From a checkpoint of a small transformer trained on Wikipedia.
Size: 12 layers, width 256, 4 heads of 64, MLP 1024 GELU, vocabulary 2048, 10M parameters.
Each number is 128 + 24 x the weight over its row's rms, rounded and kept within 0 to 255. Layers, rows and columns count from 0. Numbers have three digits each. The size before them is the row's rms in percent of the matrix's.

# layer 7 MLP up, 1024x256, rms 0.13, rows 984-1023, columns 0-255
095:145119135123104084102141185081142124084110140101129090150130110087104106130121100111072083128150105113115119129157134152141083156164128146133157126126150116149118124162144145116132119172168166097145170159134127104166110115147141136108162096121151123119169112094120095121097141131122160134102145112171126130152115095148113205130065141109166145150169124130122160119139136098118118103146086144160132152142107174143121145132143133121137126145163153150156137141127134116122103098099141136113150126120103131140134083110114121094115136135111107154083143149118145126117160111093167092101085133127126146109147140099140126142161126160146150100108129137117094162098125099114109126159143133089134080111149119084123131168155112143111142153168175160101112099153117075110116112141097
099:132114100116086142159167161132095115107141167136136141122130159145126135127082111123116129134151089130085148134175095114113077159152141125173122098157135136130153111082101152132135136140143114139172138105115145129100138133121130160105165087155144133178177153133120092117151119104132122139151098129108152132173116163177115112150105114099137143102140124126103086139080157119131090110115065118137139141121115112116116107116119113124132105130113155148162123104135131136110162111115124152142141102191147110092148128120158139140142145120131092132132159098075174151150182174101116137086140136112099099122156094138097162140117123075112150168129134158092130124109152132108089098139144122154139128083144179138156138150077087118159143118110150115120136113116141177134118113145122
103:134135135082109119129102117108103144126096119185107161135122116109119080140128144175127114049102094147128125166089100133124142137115117146134126150135094128145119123126104146131151073126134161097134088139150118173109064131103154167081099115155155147135167133140117158139105130091109147162156136128137094133141143164134092128153124122113117100176158139144131139124149132150132135124134096117128124116141112106117145097135111187158163156107179171120144119137102114146110152102091125144137124121115146076114138165109105134162144101118110146114115131119076119099103094131117120125143163169141138143134126104158112126104125115105131092077159119100117108122151164131142156118164131128141178146137149147167160127141166097152153158147110117165099112088129116115122088092181136
100:102157100124087140118098079107152163128125107145219105151122143124107133131113111108081119133157144147097105133118130130114122094175144097125108132107095123129119124141126116155128128093121099135122168073167150140113143101118111121139138135140170125154121102126104182152093151179122127129118140109138129151101143188188136136118113126131084143104091111099137136084074141129130074159149142141134126127098109115118126126138126101103102118084155162146095141137155157104151124151117147127145138113166150150133156149108137146093088117182172148128123123138154172126135130099153094132169134150130123145172121091124146122129161128123165130062107133140112150141182133105144134122149130110125132121103122121106117112154141119188122109135161139120134121144170109114177139098127144
097:157139136116141177145118140132114151116114110111082125150104117165101133145107111122136132159145132140170101126167165157110128120119178112171109154098115094102162137091115163140143113153136146100163112145103148128124117127114150145130068122121158143103147158169141150101149099159181125135136141103133134097171125149079136152116119149111133116120149128114120158155128108200151121139120143118172139125170150107093104130153126122152117142119111141143105191135141147140093113147104155150144114111103158116095128158098115161130153083120173151133166111138139144120075141138132101093099162111160121116123163094135135130172150174116162116138120160155111127105156105110118138110090126117176113094153149129121134184114133163088115159078135126113134135117130114118140159106115182
097:080112161110089132090135135116117121137139115151153162141124122093117092122120175176117153167133091147114143122139143167148124103093115090151102113155109099097103133117158200121145114166113120177101139129183081121136139123140136115125161095180120190105119133134112119118174142133114125127161125144118140140147139097105138160147135161142129127090154168145100146119156125108130111133144168095133152109113121158102172112114125130090128120106172136101134163181126146145120140118141157114170151096171120113127119114151155118147129143158151111107136134145127111095117165089128140140084150112112081135120101147108118156128097105136140138080127101151150145198143152124113110169076120075114114098148149142110148122103111126118162104126140141105117132126115129083151135117136145
098:154136098106162164109142159108131112122135111088125126099149097160120112117126127136158130091122131089099178143161137129078146160146141166121134121135127155108134113145142156126060138098084141109144142078079142146146150109111098133121116137117131121148134129092101178115160106114159126162150137140140115162143173141123125134128093111124107144152180126094142107103124115101139130130187139138089112164106137106121085180109121102144140142116161119138114109096126155144117159149107140090112135108116131109143095154123161129075127108136101115075149116130148121134142131175135129127114124077113144114081128083103126101104150151120151089165192149144139145121106122131113160135139098145135145082136124088111160119121153180143119099072103129105106125127129114135157117082154147
101:089107130098100149104110114165167096113146112093108116142103126070170136125133115133089139093120103126117138118143123115099138141155089147153083112131145106159149135156121083105121155121125135090167101151146126095111134107085128175105135115118152128102148126112175119138146163148110127109134161121099133131113078133100134086125105174119117106144145122127143113100141172078107156150123149128116132128112112121093121139119142127169134083141116143119161158154125137124120138128123132098152104105106159116125128133138175130148094130126114152173139150143163066070148128115142141073098091114134112139116117135100119157133151152139106159113083105113167141074129119098130127121116121167100146133112154184098161153163118153125187141163119171100093108130151150132163148106134118
094:157086130133118183116110120130155096062151110114083109112085103145133165126148073098140100118167087140124098127141130113120156192124106111127125100106081121140106117129157159087129101133116119147118141144182137132125120116159149138117139146169128096130143082154148118134129111160158133153156164105132162151115123133128106114102153130128135144157131138131121125108134163130131138134137113120135145150091166103113158149130147140077138134106106137135135125131106102160139142136151119112129108147133092099152170158099174139148147128152122126174115122110181099138150105147161133152131085157089094164110110150077126143143122136152129133105104122142072169152116083091125154132127121126113077113148124140118162087125125175183124111121127113106164130143127165072149108119116101
097:115116089152104103091083153161094134096146164161148124129090127110169162105108154125105119172120115094171121123125187160135113142140128153150137112073149124141088135101090116151115111125121118125147131117160102161082127113185148132099134119126102122131168132100154137127098124110096129158152087158164125086163143089125163140139144110100153120116128075104101105120126138120142105092155105120128121143151161109142161108171085102153088125120118139115129126162108116184130136137129157126144120115147131153089136124106137141116118103117138137149119128141107151139124093096112151070109134138134095144122154164149143133115151094149119117169134117110188124139119138142138114169092110154106140125167141147125125161183152116145130117120143123170132204141131164096145098118137111
100:168132122164110100140132112138127147145148128090092115130097178101101120116135134121116098114158153130141092135123092126193084103154142076092151130137149129133155134115131154145142145159144131139150133160120125063166144127128136111143103137103123117163145150130133157108119105130130100103114182133095147124124147116104114171143111084128126136128124109112118096134144140121148117111095141127128113123085145120148117116142148124113143139149127135184148091149149117158101132146136128174131178111134145131094069060131174076164140118110132126140109146100143156148165152163136109124128100135131149114105144090146154173118124082152132119114118081064138132137167139111136106142105168126131161129146106103112103099102117093137113110115060125146122145143111086150138176157104095
098:101112120106165127128189157129144099123112095105121110153143144128169139119111102123127178105164169105130097129135106093113146106118122151124163142115103083158114085127150158149123099125151099133098152126145102174110137150107168142112118135118122087139137125090122098127098122150131113121176126109072152118167125128155111157079148108071132126112147113142067124131103127144150115177125143145128118113110076132174095168165135109137096128156149116132145129037108154118123154107122157137122119069115154106101143174142108128127110131138134124106096075132166144132165142156130168107187124081118148133135125133116159106154100146109157115130160132121085147141138148142157143123132123101140139128140099112151083136123116131129147122102149110131149126134151106129092117104139135
105:149105114113152165106161115089185120117139125112160119158111090148137096123138110151128151088102114098105112122105133143126155140161112117133139150103133136156097123147100155099121124139103082138121074137077143133161165113127112134091122129145134115154098130136169156109143158116109070116147074167164123138098095137157070133125094138147086140160117124168153134131117127123154100123128133144114086119142169107086129178139131149119075144117093138128102140152141065165110107122111124137111116146126132095088116156129167133121093116158128127129134147105113095128100151117144095161145125161158133136114112098118138096138174152126163127112133143133141155124116104133145121156118126136130104137128141107166152084151144181110096169120117108171162137176098147128173109129142170
100:125132133145092124140113144148099133076089114067148110146115113115118166098119168134151135116147157171131127124087125118125160090111128120098130127123078151144101091097088148158141156110127182153141152140118133128138117091163071142136107115123134141149128166151120134123100108155105111122114138097148112129123113136082126113133121110152094166154136119119135134118112126098143120184134144143125108143140146112121159150129129135136141107105149160144098137142112148092120114107148062153151149109144097114134154109172130090108146142127104114151151151156112142103103145129085154094146165128133129144182163103119120190157113131142117170188091091135137120143093125147123043111133116108153122151110142138116130151126127088123144115132067125144105113107108108066114166124131122
103:122126151072133110158140074145143085098092129155123146136124119098122127107140127159176163099115157142143104119120138155129121122119142165104144137151084106155135106127138150128108095155123121157098116133129093095167143124160125113137115135147119101135136100177098093108079118121139113159127120164104150168129107135121124109156107091117136133096104131150118090126152137123158097118103107143087147129183164126117130143105150133096107149155102074068145127139131141137119110093189154096132139126131138161112155115140137127112129137179094116144173145171168152130120080123138142141160163104129095129171151111157125124190115100149091125100147107121119108095118169138127124134142078157121123113126130125136117135125117125133083143072099090106119141105152148101162124170091109
102:113119110147136142149154143121139132124155143131162128141139154167139138111129129150130108120119180098147096088134132131155108079139143117132106123128096183140107099160102190113163116101133099149142130117171124142147106131126158155137112088110150127125111145117121142126099065145192094164129131128139138172109107170114131132132117139108119060139124130117125104147098160152080096115125127148101109117100127126140125148072068128126135087114169144173108096158105143115138062130135159136127127126128087111122142084117089139087153095133122159119137172146149142102144122123140105099111075139134137128136135189170115124127109158168115178129121086096120152140135133149135150152145137106097139154091128134144131115108140133111117136142125137112150171118163093093124087145116153
093:107141104151123144153122168143126143139119132084102112143145131173184111114134092062126140096149171134106078179147114142081136167128120147156142146159127106115105087098148108114116121145132160105148088119136167134132125102111121150098074157102144128140099084109125153109137145121119081138115118107109129104161146083110114114129123122134133158118148101151144123112129123131104130128131116153122096121114137143093142132134126120148139117160148106135105165135074132117097129125113165158113151116084117137165112153158135126144134169090120145178129110138193106116113118090053136122118119129105129124100156130149075140110161145167103092110129106155158114143154127083108116149168117166112114127119154106140119092139090133137112115119149117096177107101118152099108132140128067
097:149110179117205161124110136136139098118123139129082135129133149124132144102137115138181126105145124118084188127133119120117150096109144104164130102104146130118096129124133132132110090116127130154073138152123096074108132117087131104161111121179139154111126129130112126116129079163132139100099160140141129104125126095150090137144153100095143141146142114122089113088146125151126120169111145112127110136112105133098160136146112160126123155119091168088118092101124081139141137099094112139122131179149112179124141132154146132115164091112132191108114138162149138122115130142115147127113142132144118168123057158070141121093114088126121115140130130104111129118151126089137119106132178149121124077150138137137119176122127136150143092086101112105141083157138133133167144163150149
092:079130113131172137136143123109122107168090144131107154133115128127105130111122096151128098136148109111134129100150137152102119136111115151107159073153156162143134093130148123118124136110110145094145116145108155096173125109107142116115152126116115086113163114118149138166103063128140130136133146132130141117138088120171106120104151154125130141118137122116120106145101151081125128113114127136107122129096115124076137141161182169120068093124134123065108162088090143125078134136164156127128134126102134186106129100103146136149200130129150168114136133106125106177128160131111113116107102153111178101078104135119096093127101129135123137141133092133142124113133152097159153119137127136110098079132133166127112100182100099133125117090127093129116107109102159169164121112081094
092:161134148140135099097115178140145055135149159147099147113148131062092112127138106122113107129135117085122125093157138098145079126122092098122112145149125131179105158136139147102170175112114124136107093140095098109125128168104138157139142125109083125161104118137092160127133147149115120125144115144133073137111101112165130154141092148076102110161208141122107155116165141160135135103128140115086114115117118108110110128168130122105145146111192118139159137121069124103158142078125130118151133143110166143158145162119149121135101115121111185161120153145148121116128145138124128115102148166128125110113145113145107150118100135120109159094098089146122147130121098089131164104160123158125176147133143115114108108145109116103103122125138098143110146091125133127130124124100080
105:118108077114143196136132145156101120073130144145136093123118087148107071119183068127145159132098141130153156148140172151098170104139185161163111070114132111125076158130160111111142127133114142104125104146107130103134142125134128120140142103129093160123121096094080120142103114134118102109127114151152107124127160103096130089139128135109115139140179128098139141141105110129104116094080121097138104107160132116130163123111191124167113127137088162098113122098105157117164162126154137127116113143174104124113127143154160170127096163105118094129131120142106100129118149108106121132154122143127105109142116110119149119172110098102163101111117095104179143115119143175128108133169098118123109153142136115125158119102115161148121143119099107144121092131115094156127101139143131
102:117176123155122135137123142096126106150067158180152107149099158127122166111149104129127147121112100152143177170106092132150099144118117106149128126155135150112153084187128113145132074158171125102122103115132137112141128144107129129130095134154125130112132097105127104176101142137112121121126103127149107111091130130082133116134114115135166145087103174138111096157115148094090146096129096174187160111135158130093132158084148128125133069118101150125116186156112142145098108102106120103095101143135141120144127107147152161103133166160086118098141128164139117131156140146127132118130098103104132124127158110114133097131089183119136104117107137101146122176128114077148094178126150108144100135166127093103095142124120110132106149084123128112146125116165122139138140146131104
096:116118161120079106125132111162149135161137145155147144157151106166108122128136121137108130165114113136127111133156158116100114122194123139110133144143146123166162123183103120132129140136169126121162128118151068154146129145095172087075168170080111117102122100108160133141141159163122160124130125155144128133144145122127121118118134154099101159159115149159156158172138104076079100136149106096103138130148125128103140150133135101105116141148163123116107168162135151099102108108097123105128104162142110148127114176135143136146096121126100118121130127151134067090129148155164099133151192130103123150126138106132090140113127108112106161146144109137123105123176079143088108124126150150143088111156080149104106123168092104131130086144105130103146147142103079122124130155110121
100:133082106151115139108113131117121159134115123137140119126146094105166143111084131165138136096097082156124113122183097161131162164109097150065113131143118149120137122108114118134138132140170141120142141129100143131155096104126118167107119144099103116119158129099151111114122135123121146189094099121147098120143087140165123112123143141160117144178176176141148125096188176124120115142129144132107178156104081101126116157078146090116142144129144100129137130087100096110085119142107126127092101113163114138133104131129121139113126153128135157162111145138150146154104139122089116149112150149079138117084112113129126085116134110132126148120079149141094102163125099106122177136087096108097133181161079124089168135145128142105153165175146126121128123136139128126110127151124150
099:092102145104116154158141130092133104169140149083091140129134104125114137107119089148135085145122104112125104175128136121129107109140067151118139140157135156122116128116167088126100112107123082084148195155112094130107135159133096134148078127107116091138159140128106132096129124130135164116135163119174152117090140104135133129091143146118108107127106130117117115139105166137079147146115107121124157105151088140110126156182142113125105145146127134109121186151142137180111122108164133111151152139151195167079136153139142105154130154147161124168115105078093150148147105105102105129157165103149152171122116155159093136119119136121116135097098115137136170161133139108093107110141083115143107123103119112175131138107125146142132161118119142137170139124112136145125151073124146
092:132072132110136106156127126124095099133107136169117119110159078100130128098163118124151122148105126152097139168159114196143096097109161136157141120171153149181140115117078125134135136109139104145141106167145148136131080082134175128123112158103148142144150158108132099089111120109121142095161153145141110127127132132075137128102149098124121112088130170120120120170122151101119138169123137135086177104176104145116164120142142142109115098079172075141115139128128106090117127120138185145088142116122123137172141151121125123114138149171107141120106132091128109199147129172104093150113134133155107165120122159116136143152145093101151108119114143102093161143150108109127118145125146145124078127155116130166149140136138165144112110134121119127153133135125146128143102158090108
100:123135125131098118151144133138172142079122140128145124130100102147114149130101131088121083084177123133129093132112117181113112122108165148137169119123127105086170175169127134113122087174176145104111170147137140134097159120124125102123082139131116064084139122102168128110112110132147121151132144134136125093112120109110157115116128119115136161100154142123096111124135150156121100185121110146093082115102121136170128145146093111154127188166147143103114119095120179110165136138155124097115113097114117152093130118140109157165113150134145082119106128142158137086159154136118114133083136138114132099118154098127119094133126136135115119127100092140108112138181153130123132117127105083087113113132133118130150161109142092145132069127168105122121177108119183133150104108134135
101:130143106102126106139151128156155125108104100075127125130140107146160105140147131112136090118068157134122160130132127140116141132129199127152120054131151157170131130094144147080082164157107180131132099103095152127162126160132120115100145133088136093142089144175132125139136138115116158120111133126147131105109130134108148133126150116100136143140117130132152069121155117129105129113130106127079180084132091126100160106158105114131113083115132125135091096135130162115115130116094086090193149146145064137122125155161096144166113135114131107146111093123124074117150147133127099105094126178111151120153154123089144133143157123110111108195135138135127186125131133116128130107109105146133151103100124174125114131159106130107131134133136137171119107126117127120128106106116103
100:147131124132103127133166157110125134097118099088142143043130122100105155146120134103148130150180182122110144146130100122104099152158128127168098117141150095144138140150124116148142130136095130134138150154104109107148155167136108092113155153121130143093164136142086134156107091124164091103182132124110138121138158121147142108110133105123156114120135106136126145128131090143084140095128100106120142131148107141153105125109130107106111144131130115101170108126153129120154118145083149148141119065162112099173167115149166162139128091117103109164135141096154128181149091109186118096146121137137090117166125136141117182130150091100139156079117143113158130118090187102129124137099140096149111132166119102105123131151112094166122139126123088126152157157084148144135131135155134
104:137137123099147097125144128139147156123131127131078154127147105141158121098113137159062143134114138124126090152111123107095152084104119159143120109089114102126150098118100173143093101148156137122093095191113103162094122114129134095131142125120150125126131134099146132140105148094116152106156102173141140132117133128160105094118101147141127102158131129120115133101122129108122076126129188112137137144155087087108095173143135114112093181110143104147150112160085144085135077170151101164152079164153117162150162087121103124114106110087153152150108165157113101138114124128118143116118131120145082128132127126138114140130093121126135109150132137125183147123117075159129138111113117130080122143156111170098136116133128148195109151116131178144137157107109137136135110116090113
098:082097099094092141126115100108134156146101115129128114149108156148136144109096135135130116128114130090128114150109153087175148146146128119148145096145094101176150117142137153155137133077109131103139112125086119142106133126140133076095144093112119122132122179171109139142113120090118109133119148147148110151126110142106150109129119115128132144119125104165194135108131103124175106148158129098147117173122129070122139125125126140165146124175138179149115110105160079122171097178120110106159099074091113159134147111166139110103154126120191168144110144135129168172126084173121135134091127118129131111106103100147139140149126142147129131127107139104072129126087147140157096126177100124131126124096145142129124143123139103130131119105089128060131145145155119142092107139113153
090:121135103131129147119152089143153095092106087155084150134160162137114149127136129073115154130154080152128168111117148129143099114120102099102140139127131116111114077192151142122132114111107091106096115124045153103122130143147128131085094155112130153125172138160106130117119094148121108130114119128122110176129107151085146150165133098082110129157113150156161089154151133147133117130141179135156117073129159137091130128152147156155125133130141136085149106139123129132140120099119159112157110126113145117160128144147186092103122133106108161108151150140142123130144168109118131115139104171148102129096116118182150162111154146136178121089146151168136153142125158084097118123118130128129150141126117146140134096102129108132125155137088111145151150143148122151111181135185123
101:156142114158137147118112128121139142133074127189120168122128124167117107143120113180108120146164126099165107155128148127139084089119134090131129148139162143179101126082136127155109131166145098105118124111121144115152121110125149134131098128105108143130121122091148139137132130139143128154139133097071137121123141119113102139151104090156110114110112184150127110142091144157114122164086108100150107118122121111086132095150112126110128173121168125136103162166136117166126140108155134163128126140125131122115171161139087129145141120157119125130136107130183162131105119173136165130145079122097206113135131110154199120099124138142127106049102142133102163161126135137081140129138125126123164146116082143145112135151146108136108140114138102148115112102160178098092116134106166
091:124103098124123145171153144148144113122149114123140097133128130121147104198057150124137083149150143107165162119158118162111143144162118144106107123132151133130087158130150117155118106184118179079132158126131131124145143093121124115118098132133142091183134145135107155154139114152165148099145078136133124125164077122072099132112117129122149119144131172125124097121095124129096122121123087076089086111125159134145112122115136126112174098141091147121117126071134137109071139152128118149118176128151105121137155103143125127133135088122141114135106147143125110115146146146089084132132138120095157069115122147094122100130165130110164127111128133106160157125150099133134146164152149116104100103116090134156109085168124116127102157084121118131096139094132116115165157149123106
091:139125155146152153156112149124118167111151122137154078119140138143107166129164172156147091168122154094115152131118116137140116067127108120125117099111137148122126142075077123134138111145134161144156146145097100119124078099137132128140122134126114141107105109154154089123099118115147067159108088122164115081120147123110102154133153159128159166152098147156166135140157152157100131117142151131145149114116114091102123130153090153166112158147111126089122149146138145096147107095104134105134140084169135138131181165109132104135134112101127145094114096120083163150144123110149098115056126158138136114111113085113135141102142111128121167096098136155142158083134146138153144091159122090141077125083128164145124120126102081131138159142103132126096135146134128124114089110154131
100:130096151083145126128131111111102159146125123136157123146105101158110118150115144143129127097178118131143096064130128119153164167147162089124087090108119103199112125132158159162120110118140136119122097171152111141141122161130132159107155149117155105144152119110151143108132117139159145127101124126106136144112190140120120142149093174121119123153104127103085065141082100093186125149133123112169052101118076081128115132107149150109126106102104159139124111093147122128118157109131135132084114115111132132115103178122109157120137155147096134099153143164111135119103096105142116192160104103143135147128155140131101107143096145097114089145142109125111133165147158095128153129118123081129115150125132126132151148121151133136122145108141080076122114128104130108123155119133134
099:103112111116101156111143117186136143122103133167102131132123127098080097079104162148103114074128095166121142152142100132107158109125100144141104130153096091099128113145149100136154146111142133158141153134095162106105143158152140103127163137148143080159079110150139113116175081119107149156105102158153133114134129137108081122114095162080148125143171121131141131146113151127126124148133140118119185143131107080124124140131094115137169135146125100158108128111159136114161111124149162105133127118129138131160147127101136173179119101099134133141160095164130082101142138161128170147176150104156114170117129091166119141115141152105156114121136137123132156094118115104084088113157111152152109114103101094117112126127091119162188110139134136133117146098097166106124123095139136
101:151087113125118124152127168120165119141150143117148171150153169110070127106153157116122124114149116153132077128122140139159120161153131153142146140145118113158107100123133128103123103136130093093114115145133155104141163130116157157100138115119148162132124124136131130090127110121173093105109077114088146148122120194151077136115130106108150125147150137095087157102122142158169096106120101136113157121140138135113097115095121161141148127135113121180141106161128126132145111158130111122112129115136107160154137127111135088142106135132134144159161079150066124145090089161143079088157111148111147129139142108134141162104095132124097126178151160148109149107149138147164095124171136120146084163127106081163100102163121148102121125124101089109153139116183126123082101163144149
135:094136181130176147150134162126137149105144148137098084094080076133128113113119112131111103108115088126120136101130084124153128120159131168113148168138127144174144130121123096123133147144184114107105143079105146144118168096151118135138151110108125129131153152152151121120058131118192126118118132148102141179096115165092122149146108065129114144135101154123139119124112125152158104130114092093124147119131108130132132110109120148119152149103151177124153116170113082144168124178106115107128136170131133127098134151125143112106162108154141164087142140140087142146136110116155128117155146134123130097108106105130081181153098140115089152119148116133142105112169172124163126114147072165128148142154121108120125158090111115129183123140121119163133129116133120161149093122120124
094:156072154079090124170154149187107136114133113094169140123091104118123100077129118161107145160133136135148114135157145189095081094096127116111143100119139161119141137121114159127097160138075180143131120108101112110107166108134131120153114110140157132179165157120139151150163151126112130121133132159114126144083091138162124125103136083091117123101097125090151098149122108143150143103103129136098115132155125155157079091109157148129151153167127110127121060119111168114168133143107124103149164127120125134100188146113110144106114146130089133116137146120131138106080109167124153116095131151130133122113122191140149103130134152098162104140133141159137156135122111152127168143142132151133102133156105100131153170103126122145151118135158146151126127111138146138108114116159132